From a checkpoint of a small transformer trained on Wikipedia: MLP 192 SwiGLU, 1.06M parameters.
Each number is 128 + 32 x the weight over its row's rms, rounded and kept within 0 to 255. Layers, rows and columns count from 0. Numbers have three digits each. The size before them is the row's rms in percent of the matrix's.

# layer 4 MLP down (transposed), 192x64, rms 0.182, rows 130-191, columns 0-63
100:129124134152152111170109154118154139134124208070151159127054196091117137142131117108160141120108113084149140117133143121148115080085108161121103167194116130082148144104127074081139210074108145
098:098113167178138097172141142164114109052113114107087135166139128160061139122116150140130095110126117218137092157102112116078143156151116149118103131135118145204187168162159160148107089175124167
115:138113092123132098130112065116116175078097152139132187226083138133109150190129094140147109132113086073159124133129089136119171132126101089214103163126082099171139092129117147132113098136121161
094:113096103086068130103097086083145125067183134164100122136092095129134150129136159084141155114116154105111130120162174103111145114153062120067155161133206152137067109138150121152180171176098125
116:195167140188125123103157033202143068112159097129148115100112107171143144131161163094111163113117130093139141123143106161139163149135092132121128097143140147045073114155151070120140120103135123
104:115058141126103120198143094111121149118146169070107141126086188115147137136101112071083152161143156185151098160141179126109199115122108102170108159118073137094164109111184096141142122095118093
091:065135133126163124111115196159133177055097130179082153139133117127153148174124097130136125110119138106102145096128168130073129108122143113209059131141099124221076117101137139156133116165129111
107:111156152121149120114114098130117125064070141076143080131116133105129085168096087146110122097116128116131195195194149098160078123137190158152144148083153068162130116158125076126151134082174134
085:185137138104141121089106160174139109193175165163137136142140170149074039115125114116117114122109159121125110166182130136137107114144143075150163131113077093106107111096085232133111119141106120
100:120126148154122093140163148112192131149129142119161100081138121095113074081063125100131069134084144124159090166046134174137125138111131104126160139076061083109109174172117180134114123097088138
109:135119108110122063117139119094158115129093198127112137085089166139191205137161054103145124131105102147183176135133127172082164162133085121158095110088158127115168117153113113092102176162125148
103:100131130137113129133076148142128110068119060126112107116198163164105155055190129164138191063138121146114097077142132127151085100131102142139158133164168123151162091085073087121085120118131120
096:140138135138131177075119226149108121095124169105185074129105213102136122131159146168147052147158151124095127172144098162131118087139130094149160160142116152107111111128134125156123095157078177
103:150111120112160165097146156143061145156073114067164143086101150107155117109136136156107105160137101154176121135158132181124175077117171111167129175094142161141177048128119097121194134177116145
110:083161135099166151099100103144121142143168119092122164076136133135200154044107139120165174068150145118112114101119173085151152193145142131108133075086140132139087157178142088120180116137163101
100:140138147132142129160141153078112073170084113142080130170058141129076095115140094103157146164098089099064170147156156141148078039133122108151146130116108164126087107114177157175143160099114141
114:176165175093168133105073131116095148106132134137123123129117168162064144054119139132122160158120159169141169126138115090135117144123139174202137181182124100136083091139090075066129118096081133
100:173190109123132095120123143131137139190121100088140151110146161156132116128170110065116109118110055115121131092082086119125167149060155125088159104099056117145109137147047168147151178113137154
102:122118119081121187128112189128081127103156128115177084161116102171155140075119129119159077092121144177191133128083138117175140210116162199109110119155148114122126128073104090112112157155141162
098:105151138126167158218151176123126126116188142137113155150116141167147153164158114128169171173136124133200161118130140122082118130132126087145086125144123136150128163093139082143095042168055158
091:149152123107125127139173074091110118164071233154120130130147110132151150188105136109121150080099110138166147147100120168104140134138204112107134092116153079099147133148174134128064173083173130
101:108111116119103179148127134146114162167100081111103185131134143111122146086093198140154173122169157051145134098121128121200148093107078108084129075126155135162115136163173083114084136094157078
104:115099152112120123113146075114154123119077089143168115159112150138100146133145093144078135160169187076097108102100158103127138114081122055142187128175150133129128066059101111133175124143070075
110:154124121151107133173204136134110174093179124161155164154107116151094174119104092092113106076088101112124122166096132139110051106136057122127098152163138126157134130106091049095123122163070134
099:126126020153111158099116170102093116122112110156119122116151139143129125086127118113118082154086098114131074190107142107123175145179136150209088097169087154110152113092153157121120077149100079
099:108104100161150142135167146108074144123102132139134119133141093139160185162128151075130076120140129141144139132148209122144162159075088157126148141109155083179152131187139010134141138096099156
081:144152079088161125131137154168075136112097155158134209175122087123079115159085099111103091071081126162126118110121134148134154150151106096144112152127073084122102206102166166126100100137153074
103:151137153136118124129143128117137100128179121161099154153155176134165143061115185148156087068107129160148196147125163129155139093165118106135128090076095104149109171155120161051087091180185105
109:100154127130130146090113175115169096094169096090108094076158124110127121121138119142137143123046198167117164162130080102130161143103147237118163151129102116137105106103103141164166154133114069
075:164174130190109176102156078204127096108165117144158145099134166144138131080157116097128153149119139067084137156142114134193127117134098084114110131120107137088080099124149032151136127174133161
108:151141140185142130086071104071166113177197124108085136116138147134104131116055106149159153170081131140152071132119103066145099136122196142155137143153155124129097140126151185169141147173122086
108:141090111126110112099141102155166173132129215112174097065128125134138116219124103134081092147122100129144193119218119126137123102118160124087104163121133143122125117131141147099062180136149159
110:105208115118073123120179146103133115095154136184103137143126126119094200143079173121112124117119085139143152146118044105104084142111086079149134107159156138115107112113092173056150160167129102
092:184137175157152135078141080175130105106145165166173115122143144161173141198134128129097111120101157137189164037094119144129125102098119090137130128134074088092096102148162135143073118079130101
111:115162105149096123136100165105149107209155114141139023141190102174118132155104129096090075100047102114131145132109131143149141158139118115137159142136130094098105146175138119182147092187103116
118:186080167128160132117134091109125097144125113112122141113157061199124115084179107130171143142124088137151100116104129106083124161150108182093193143130156066118159177104096155084116140199157126
088:119129123096108144083113140154125116126150172112127110135170164127159120154142157155118138106092132129115146174099090138106105136149184118111131078072128118078112101058132255116160165148153075
106:120139127158177177151096132132111085095115157104116133175173112184063135047163131182123119082145138146121108090103157153130124095118132158145130085077074135147162127120070087076071114121102146
100:099087128121111077148175146142110168119129124142123123105099185173204136133105077107128116173162175162092124178090185105125199145172128086148149111159137146085157059108147140144100108110103154
113:113121089113074139114126133103116103117136122135189177077089128076158128156121132091100099161159104109142128180151149112122175176165083146157188175062150069135118115172139150135122118160073186
114:128194140145145148096113153129103131090111194122180118144177095186113210101163155136165161122138140112082122111093069206119060101111137113101147119122158147137105120152166145075153145118134117
082:126132095221107112123134174132129119141170140136124131169135126104110167186135163172100087177111118141155098135183151147106166110107092080151117096131136161067159164069181129123116081127068091
104:160122148125156090161145137110121114139080163090083103155125135109129157121113114073122144189181195122161146122147113059150205168123101098114129070136160036128135149134160116127120138139161178
107:134193116083102089128118142138156091092159132115081187195159075125130107137147100113120117120142091108110110132141036165133130184097103120123068094100179136131109136087168133075124135151160082
079:097162107066113128141082112078131193179104115169127116128112055149084171110150110108148092129190139163163123091126135115084194122166137159144172129128108117221134135138133151126137118135132084
098:111147085128154133089119124137120122097097164139180125126116126171140117126080097204161106106140125090068131102164123131179148160134092109132115103163082092133109153210074163135143062071131182
103:142119119111077082109152105105168063099174098118123121122157051154156194160121109134124108073124121121073141132086085134162127179094105184122128116163109150139136119190130110046088111127128121
090:162164144142109147097122143177115132186088137111149169111151157065107115200153127179176154121154121164103101165102117144071092134084160095124055100155103145106126126079166185170094129110135136
088:203179181199141160087155112176102121149147096102130088128134084121127148156189133139118103169157124100135051058108130139190135113116113107101133103106135125125091123154177112083119154140131094
101:161147081135126161137098050111153199063105155106138134096177130122125160176088176198119109172146122154105133116120110136155155157133099154117077183090124105153084112120148144159147161152183108
108:099095173158174079190184105160115107145129059132139093043166153097095130104186107085137104114140123113143147118130086093097145111123100163116197097152164165120120098132099083104141119132103133
096:133144119093102124110066147115178102100179128089105118118132140117186141168098068107150116110179133117086102120092075140103149176164080077105133156126147153113058102142124199106122147185155096
099:127133141088102109139145148108129180149138123093101118066104151155099128137081057059107123149161085168137062104107159134157184115079103170103134083123085169122119135141094061100178164118132124
092:086151115129108107109149139109122117176096166102101171083146105130099073120115104141105167161146114093174138054115112113125127083157134097133184071138092094101157062046124177138121089163144154
106:058184142153183108142106150155131100119165131115127085137127171172146147087121084146121145109112093174111127141094118127141078111165163173148171117086138194096156079113057133086080152160112159
082:138117115125094140120111122136116146159174143104091181213130160109115104167121146131142172126125115160098132201107141078150119133153108151116089111094153119130190117145115251098128182119164111
099:174162112160112127132222057178150072123156133075100114138107125134122145121125157083142153083147126123148132137135077173120145127101156155064140109153170140105154107124120050099147191098116138
097:104143127076114170101155070108057117146116117084137093157075174094171162172135088126149123111090140114157085128121140134090163195131176116162179048111150108135168118153133127139143115137107177
100:112164165149159142108099092111144182127133171134117069134144130121046146128167148172095104100105178042116156137151153134148144082157212130121117165174181130130111095107139089118124118122158095
101:156113091102104113047135140078152130125154152226109129150102118100110113160108088118127139145137113095120140117131117108138083161157173103151143128141051083127102087118139203182133152123061141
093:120141063096107124110106136075179126125156129125100153127077178142130204150123106093107135102142193126110114122171100146168139138124147154132177155190182162139110126141135073083164090194140174
108:111145107150148131131157117132137153165091166188102173128099136155111085084089149116123134165164111156116227135112154123156061139153132166106106118140118064184155141097166161084141060163113106
# layer 4 MLP gate, 192x64, rms 0.226, rows 131-191, columns 0-63
086:077124089120167116078103123110151153109137131145099067116078103112127140155131194136155111136149109141120093144081011098145096104105089130123108140108073067138088142202114122145150137117141118
109:108132101085137142155100084109157123150158128151073125150121126110146133069116090121151169173146180097214102181144154120075111175100126158146155097107182112097111169154133077164133151130163061
101:117110074142103147198089120086108139125054072136108128091114144207079149088124128121126134114140153107093147120087113119135145121115129147158185109135135140161092048138141083107113189118180090
096:098097099070089131146134167107165146194081176120072107170141100073121119083086086150179127122137103163136110126111121091117098126117162139119139171117122094223166111125098139122149187159126147
106:140176150106156183128076089092153116170160063127101117153097095146131081096153115124175111119126131041131146110157148093120094127103098129101102155117143074192086162117068133110111146098180102
089:161143145155111120123096078145140110124091152164145122138189110125135162103093150135099175148111160153145165117136141086107189152089097137118086129114105111196130143182146153154083172232117067
099:133171061078074158141097094099104166112125089094119102119096142069119090187174104099103142129130078141108122123139111088180068176096157138155141179131206125115125107128133078129127133137163138
103:099130091134130115160122109121096091118131141071162075117124134117081091094089201090202126057139147099101191110174115094157139144114124165131095134113107071104130127094124120131204100118152093
099:059132103120195151102093184167154121107155106141115084123163081131181170093172146115154158132083164131130114179158102106117149171141101176122109176179126146138154197157158097140135119164112163
105:133137129094142104166097082104167085104122152137047131115088144134139134127133175124144096121204138120142137164117157100126063167092070167164110112029106119128078145090132109138143162156151109
103:110133093129099122104105145117131125147188038100109137128174148116094173162137125142143198110162136111117087093096099129122132127153108169117104167196122121170142086135178099145221117155091092
097:131189124094174147025102197195150147125119131117146131149100193098120060100105128123124091160116101156147120156159134155124054110109146079144145171127107141083136124144130135127128085147147137
099:062081119091134181068069153165156135165133095148146124165062136102151099122134168147169089115069145140144135154137123162083123181151172108121114095112160120101076126160104066164154141142110123
104:098142096113125140123095133042156066174137100162119136162192156103138109201142158179185139148124147122147098140169051110118125162060097135126152139141114097135102122130107080131120145119109078
104:144129205137170110136097077105127087150109187161068086144131129166082104158121143095146143121140118179159134174184145178155092130143077154139140147168132111133117081141078115210154147120118110
108:082174094108145127091112136097110187083157112151100097104103103157091119134090141123180172102152144163139111117125111127125111148142139151156142132150149084136069090089144021050090125097168134
102:096118180135116148096149087150133159161111127127127048112126108069130116129146151174094099193177095106087118174163125172143132177155098076093136180131139130165123154153110074124180081134113084
099:151081132113196143155115133162145218156128158141134072136082181111100135100137167080129126173135117130143123140116100122064136154134151141138187170147121126081074146122067085144170104074120121
107:151117153097130114150094101121115074141155063159112107165164077145130087085143125167187085099145105069177084108131074135135049149167114103107162127130163131140116116111112119128175132092056110
092:156163167099148159158128162120167136102161107098100072158134157112129152156123191097120090111196167114163147113131102129120063099091103198183133190158160099142121149120075128100168140146171139
096:075128128093110151110078103151109169163165078124109133148131143105119127105105126126188130019110153042163151131064089061150166146130120175118147100115131156121119123134122097138135143181129133
105:124122096138129111110072150150184116162110148206145146141182164100175094107117177146143106127126145132145124128121110107157041205125126174080161150091070161092100134135081122159088119138123105
105:178072148114128103106111133147153103120164133113101148123144074147099139178099134134186102128156124150115144111193092125138071134164081193140127205127178151148093157129047130095090160137124096
093:151131160087108104109097135092163137191141095108114170131070198154119086129126068155120137056153111045115117084149070132124117182145164128120131088149194136155158130145112107118131126164120142
103:102111114103105131137110164064129111106124115098091115107063111113137162120138161084128192124105120207121107081092121136056119101093101165099081186138171125128091130127100112151090173101195116
090:134104161128114042140123129149076149180157084218086132149120067137098120104123108152164126140113137141089109153170074141165125167135072111168163151084146114070166126112083111136142102126122149
102:133172059160092091143069103100168154190136094126082084058134136131145142120127191152108108087118087092114183189142131142119080166164136123160153133156153146142119119139092108108156140173164115
102:077103097145131120081065103124157139106149146112099138117140114176122176153167127139186205112147120157139102094158131059119098139144119072156143120087151152118157123133186063083100127190129161
081:177204111151154202065106227155102113132113097135147129108125100115106127111118084181129120108129144143141084124139128138107116077134147099202122120098094107103095110173148133141092112111071113
106:122092128098105094132076136090199126118129155146126062110062099124186138147132092054151140128179110145145135148096166101144131180102098183176070184134098135105100127133132091118088102144127123
102:143169161135078144154101101090192141093149092167073124098156125110108128100133165131136161153117089134123105203087100087141182161140126146154102200157103057145108142127064135114167104123120096
103:144114130074100082140121093171160123147160110123105079091140164128123098123132100081110151192139045094158133148130126146106127116110124132165104140147183153175163139118141115103151094211214097
088:123134131148158070123126104173172072199140138147076080105173111100138118105168123097147137133129048150083079113111130139184152112119174162113163118145112106119179088161132107132176139193147149
105:110111068115119138116112106141171144139201119134123075073144112106167172120129140149175181172078143108152168090113118114137099112146175093138115126160232165176096125099156110159158146128161118
105:119133157116119076170080140092155124159119143113045079071145173100168093169147117116102123126146107122151108116156136074171143149093158148154101119126117166149122116159120015163126149114081111
099:092134165172072158115091157162151142178170087084137131125112148133149111141104093146153165069125119099086088127148138068145097133193132088157170172148140116084150132117133151175203119119169085
106:159159146121057062088099074080136157151127138126131108114143090105097133151142148158150116145118176107154174085107146203117115115170120137106163119152170043130104121139098091099109152073164164
097:140151106115117069144077142117161093122186148147122175146157163162090098148137167097108151135112123060141120080123089136157086118140127108142208154128135126165149115155025131166145171116093095
108:137114140156105113154094124109149161172101158100122131103155128061103077117113119068158170100094146117125142092106196120083167125144060164093105166092150158216100134164143109131142068141143112
109:129082096104155131107082119097140062180160089110139143132123122118163095075069100103102131094122076137169109130150133082111124194110052148126149164168123123155103141153096138207135102160169127
085:153126144123141136107118114145151138086136166138147189115113103142143168120137131196098165145087101201136122179082109120164117117089122109131112154075249135142118140106176189116139087123098145
108:177076144094154133188102182138175094128170120108102106123185081149106066139083164146146097099090132120101098145178108160141069154116130130115123112085168177133129148152101119153100059157096126
112:134156143116105103184073119088129096165163094210134128091157139155090176126136117165139159138146118141164166116179117133065153119131125223089157136154118166171092114102156083147176114143129127
090:113103111099085163077094146167092128124127135126103099126125132140103103145069179151154117054115116147135086137147105116142111115116144186166129194053137050120145115123074122114118131145215120
102:145125065104117149128100188104133110120118133167107094080081148177135178081108101194120122110173139112107153110130095207182116137087108165089145121128124168169087091124110125156117125070169092
102:161113073088125126111108126125143113147164142139149149095154064168139161114095158108167089106126161082113125144135123170140133083151085197078081187110155124185096173127079111141130154106112048
097:097092129093112141111090159056104095125118120145135135128125113116141137114064114123179166136178098090119118141139135175110104142166119152087127073193177156084154061125075083139163067082114141
090:143085118080106112148128105179163104183120211087104058129125127132123171110069127091174133129143093139122104127097071101131074132125118106101109127106152114170105056133071108130167134160127171
096:121095147117110194145091125112148091129144124163163110132178106189117122134103161099101159097059177088140092148100095110130159138080068141170182150098149106158158048103118130130158166164149108
106:066127100057094171112053083148138138127136136127082107110154144153154147120158140147162150100083153095090086071095105111153137151116098119130120194165165158142119094149126101132155198165108078
100:152087178124079110206100132146150101149119121129120131077091152136112091157118117092142115097096174099102143091122193141120085183139135090141206131114155165141164086143120083128175127167118065
099:121149120100097113164057186136151143096142087094127099104099113120168117135149089125208128097223105137100089150136125112171101134106152153166139132141141126101079141154192084160155144140184144
095:175081152136126124156136172163119159103143118107110139132168128110091130156131096156163140121111104119133084147091150133125102164007036130097180145135156107141079150115089121121137145192117095
102:172078117119102150151128159128111187114143055100117131122117088178115154099143103084099113163171100150156144175108099091161159131153064114069149133114106022126157106143145089124162132116114113
090:090172138153155125108129180176136122159194150076101184180085082118125096167091147129136098052147102132147148188118150170095115087143157140104091166116162118113107135153095157093143104141115078
093:193157133114122137097165047184170055113142107111112151098088119159143134119163156076146180153115125111108125171118085141140106128087170149066141120183149155083119110195129088122145147112127130
103:099147105096104097154090102142162125116069143172161159142080136052129163118125134116075145124127114136110131064048149101130156158190079142120099152137110190085165087143102086115123116175131119
095:126083132106093148207107126092132152141095124109031141112116119172079070153111097120129133121162148090138150113153153098108102124128149186142126136164153077074175132192131108088155144121185143
106:111148194103068161105151137039135131126121131130179110100122128133099139183137121105154122127135090195118131091177165130120155151162117132107062136091057086103120129114122043172123121120128128
099:101116082104112149168161152083166166105171119052132157128064170167127181093095144078116168161145134137154091158175154171107158144075093179109108138154128117096110151125104105115127124193106114
106:147115100114125129126075138139165122128138107100127161176079204092087158160143092074127149162147132034106117154160108132091103114111129093151180133131182113146132041138123086084107121117092116
# layer 4 MLP up, 192x64, rms 0.229, rows 131-191, columns 0-63
097:097104095147144155145153121106168161051141112184090150096080124136154180145102124134155131160106175178156130155099092145218048109134095120097135129094133111133105144157143172186124149114103135
117:082103115136124191129137169131136139092108192168108140168113146182134145126088092094115145142145150087183106156144118101103104133189141188097079124052122166071139097158097136127107118085160084
103:125125168109128104103140148105157099148160164103158130190104104090171142214100127092179135159166102160156132181113145166068146150171132116124073117143099125059157172140102158133123063155135137
108:136132173255189115119168160139019118118119126115168136168168120118153147129148126122098092123148162118113146097144153150122146141105122068168133095111095155119130142105132168110103097111116120
104:080128075124151138070114111106139131095177132203101148125137136120173135155075121082188055162144176107177154113160116126140110139107166112170136134091142073108118134151154145081201109126108136
087:101163193163077139090132078126114111180143092101115160116167133087120078103188158100129119155147163123171109154157099150113138159125111117107129160167065105080184082143070133105081089104141131
103:159100179130154133116114184156104157121162139105123107145121117080149081156157140080118098220136171147136107132120097121155080146111136100169197095172083182151100164113099111081107137187147150
095:110111132169132058160147138106104155106095131052092125193139042116141079135103151126102087151152062159145144115111066085166139117098143150131160150194150128095128165138161131148163144122117135
097:131140080151140165115146157095093141118173138114150163138115135180120179086156132095122155149136101104117135146097123142094179105089142061137112120139177127102238097135079109154101152199140079
104:152153225120108115102121111055121169097128103132043179103147098165140112106105131113129163127098094132104102170097132165063171121118167101122108143115139065173102142118153113139156143105176129
115:137107148155141136108125159134132165088110156128165031153075120064135078121093128101104105145090125199142188200158156150153131094107112108140130112175078115121086157139140106111121117170089155
090:065148182123151096113107105096128101128150101132078191114163130129111134068120150127193159091123109122096102136106087179180104121140204141106106132171154128158167118196083093139129155144101091
107:122158174077129140113120163095161120124159150118158159146152120150141101074063210157085145107131201165077128091118077102142151121092132105065135139160181126123176170127098133132120165097108110
118:114110149100109140128145072165063143113143093105192061107105073135090149099170120083092130154134145163130142167164147099087214096193109122143110110137137114159163090157171141150144149118158147
105:170001143123147078107157112124123136118162135103093132145137092086141123109183050136113154081142116110109113173159145122202112145146131131112126091111099107136100122090186115175111141130114150
113:159110096132136087173128140123136095140158146119164156044170066133134171173135131125110133096164079111092100201146148126115125088120136149135143165169072116077209101156127181136120136139112090
095:143124132129189129163103150131079148096116136075124124168095142148090157082112138125089086162113163123072063123096123086144122045138132175087181177162162181138110141100157129132129111127183158
097:135126153136077133127144127097111108145147075107095119110092087126046099135116126202079126096171162065088124143167159148093146083181061130080129123115097135142192103169145130106156154115126116
098:168075188127170120142146132171135141124120142171133096173160084118120124089128139159163100164076079122134123133062108114160129176126093128217168127176143109121115041110118108117109123091163141
094:120125199121181107040114150134146216112073067084094105124109156117141082095127138082068148155149143099096097200104115105131120111123145142149140123153135123120141136095103127126172124109172128
108:145155144150152068136147155086140062099120135167081092185145124155109141142204158161135083148175135165100101130203159152135101114148122121132136181167133089149114129111092106130203095111100103
103:101147114115153148142117087132128173132159098087071157133077075111143106174141087197069135141137107170082092066148075122110112135097136167127077108122132082133099156118148143157167124093200129
106:179114111112063146063102111120113144087127129099101173198111144178092131158162142097121119199171158066129135178114137148076120128140155075121106095101159123175141183146112125157143133126087150
101:181133149067153163126140161107110087123104149152109138113135130156141131096163105163125175130064054103189181116096120157122136145094158154142136076158153109109163144138043157163131089143073159
104:167105154133183118134110130122139153190125183124169089163154116108201144131131166110135124162149153112112112153186174142162195065187117122087159159120090207142122111137143103097094121146147112
088:125119140163133113255107090148101086127142086120052181146162097082123108138134162133092139115116155151065087162119162099155168127123109165141117143127118081118148118145121123108176154129157118
102:160153152114096132152079123123152130153124113133125114102107131112158053156106183081138121171122173164112186203154159164114151185138144138181112138169155153151115181095133155110197126159069122
104:117152170135153121117125146188103088141132125105136120150153168115086097048124122102134088092131132115087190114153082106125166170115135145096066109125097093136146185105108137149046162060131087
075:085090149077080075189083135082137207125130133163114149117143119150157070116165149146123148122085108128064156109101105149113074127142151150126104103097129118205175151144100158169140156159132113
110:157154142176129130089103154130123154181148112170170110128057138142091148149122116108144096088113107160118174125144082096189146070097158114092115138185197153184141071114095129132133092147175152
103:120123061153119146090109140168120109110122143154161123118203139132167112124107135094206104147112188122072186151114046114125117162104118153166107108190104102144124085121109161159135095081141160
110:150137137123081105134111117142136069135119148135106168062167127105087117070189176132108106141159116088104149105117165149082120104108089150111140163131130097131242132170111157122087106127134060
086:115148125172156156157168144156148104140139174167090119119084123113118170153085164090132121191121113128079103117154069123202091165110131120139150121153187114084131138084113142100186187143127196
108:127122144164174131074092091157153150163106151171164150142125206104164122082129098145099164153112087126169116117059149095157124145111128151100161102135114120151120047115114134193070153157160087
112:110131088135107114140193127142145175166121143161189179116158121093147114075138099100203143114111102137120148140135120161138056087194111136186139116158176103124122127146164086147178093120068109
094:097136174151132119153154207146123140109142199105124130141151123139122164122061168130146108110182100091145055167135101101140197147131101167131142118135094090095099202138115141105095139099111070
105:139086111090159119135140091127113131143165140122117122144097169115117150174109110135147118092123099088095122120074174089166121093078159123157151218196196108111092159084131117053169117093111128
101:141221116128134119111129100150134185106155147066133097191174133108169110138182068107107128151149150135110127114100144121166087178135079076150163124144122111164187122193125129168154111101105127
109:130133161108172136121179127149122141120159159172095112159140135123196163176138110127117113075162087148180165098078088077083141090079123123110113107139156130119132112054172137157160132044101112
106:120183161162136118134124063156109154104175122104151135091105159143110081163103088145190162114168191125127154119108142109051129128144145142094130154210138089169149144082138171166175099131112112
082:127049105154116113127086085118134140157144174106126164091155102135125167070174107152131130121127141088074071164126122135158158114085099126132090146097225127160130143146134122080183164132069118
100:126154127119128137126082130162182086140139113064114061178133111103166128150134079142140135139142167197124121131197134114147126174065091070138132132144095167098116067144149163183140115128133188
105:140164101147163101078088130134115158142125102087142126095159106078181111109151203121090147165112107156076125127107182088134160141122144118137108062128084101149183180144134136061112084166113175
082:168101130188175123125160116172125171078106103143168131129126101198136144143133118156072110157116118140125142129109179134106191057144107163124134155131166153156075110165151118055093082122109179
101:120117079136132132161161152154125138168082099107098170076162133133142157082146068118077162144130180079156154130130063142150071131142114188105131070067157106121150149073150111125125112099107077
099:187110149098082175132127077105136151169117164162123136151112093162105072109170061133129135063141147164175168169129202118130162157115165132073141088136131104074119142151108119145127120131166176
092:122112154111060121127099133128072066138141134175099113134175116092152086058115150169124091126149136131092112152115080180173024137121126119139136135169135128079094098099090122128156087114123097
084:133182142180159100134153091126060142143144140133136103095081131100101150149186144120117109189145172094193127101169102167108153169156143141125173058155114104137140192079174131096131119164124148
100:155136119066154097122146122138110137145148156122116080102108111105134181146054204112127078112141082129099117127121191175162140157122119133139116194109152169083182099089128141154144049124132091
120:143105093162149169156123070148148190167144122160204052139094091155106112103150095161108114124143142148173123168140181149079075174070114115144142131100151152119124125116166124078143097085139147
104:104140080125188056069105095119099119122135141117090145140160139155101105115137120132107114167213098143134053132116106138131178069117157152149152042147120119094093186090150119131129141116115149
105:118122118120127137111163099112112182152133213118138142110114131154077209122114173134130192120065115068155143077094153136075181119152120134087121130137143164093169059129096105144152108134096121
096:089115072147120126106144154121130115108198111116112127194164137091065140135127125128136170128092056096152106127138084222172123137109087122137107140137077123136069108090071129155159125141173118
099:159180089138112171123093128118118126155137109132184104088141099115105110166072056091119098168149124101138099088113099144175174164117104153149161121102141144148157156191072159174182136092118070
085:142144117171085130134062159168151090132178100128073112098110146155102103140114102156127104093189125118173075153180149141076147112107118105178120159121175073050102114126094139141125080098137160
102:072088113161180084153096215081065152172113135116109069134163087091102170140132117170119088126177148163128126128164142095111142153130065099155141160125105124141155124067102160120124113140101122
097:120152148131112125164087066156082112121144106104125137140164130135158136135078108105152049155164118177133191068075139160151125110111117125135098060102144099129094134151106099105056140203155130
101:126099134139146107126156141199149133117149078177087190157137102178120117141143174132102094179182135178119111115141103126122115055060117162153149162160164135178109151115188118125077101120167145
111:093079145123085164143096181166123122155132133116125109099140138120120147117110139145132089032151126166158115140215098114133113120159142154137136130119116104047096100152071086135172081055129136
100:149155163132153117170138150129097113151043113172112152101125116107137121171221139204152133088154083144106152076115095085189086146114137089113124153136145171178120094115157133122127095100159117
111:138083105122131149143071158118132150157135152088133137151132125098112118150131158108148150117071069086072106099134121112089166080112152111132124086140160116080169092152155102085120183111242094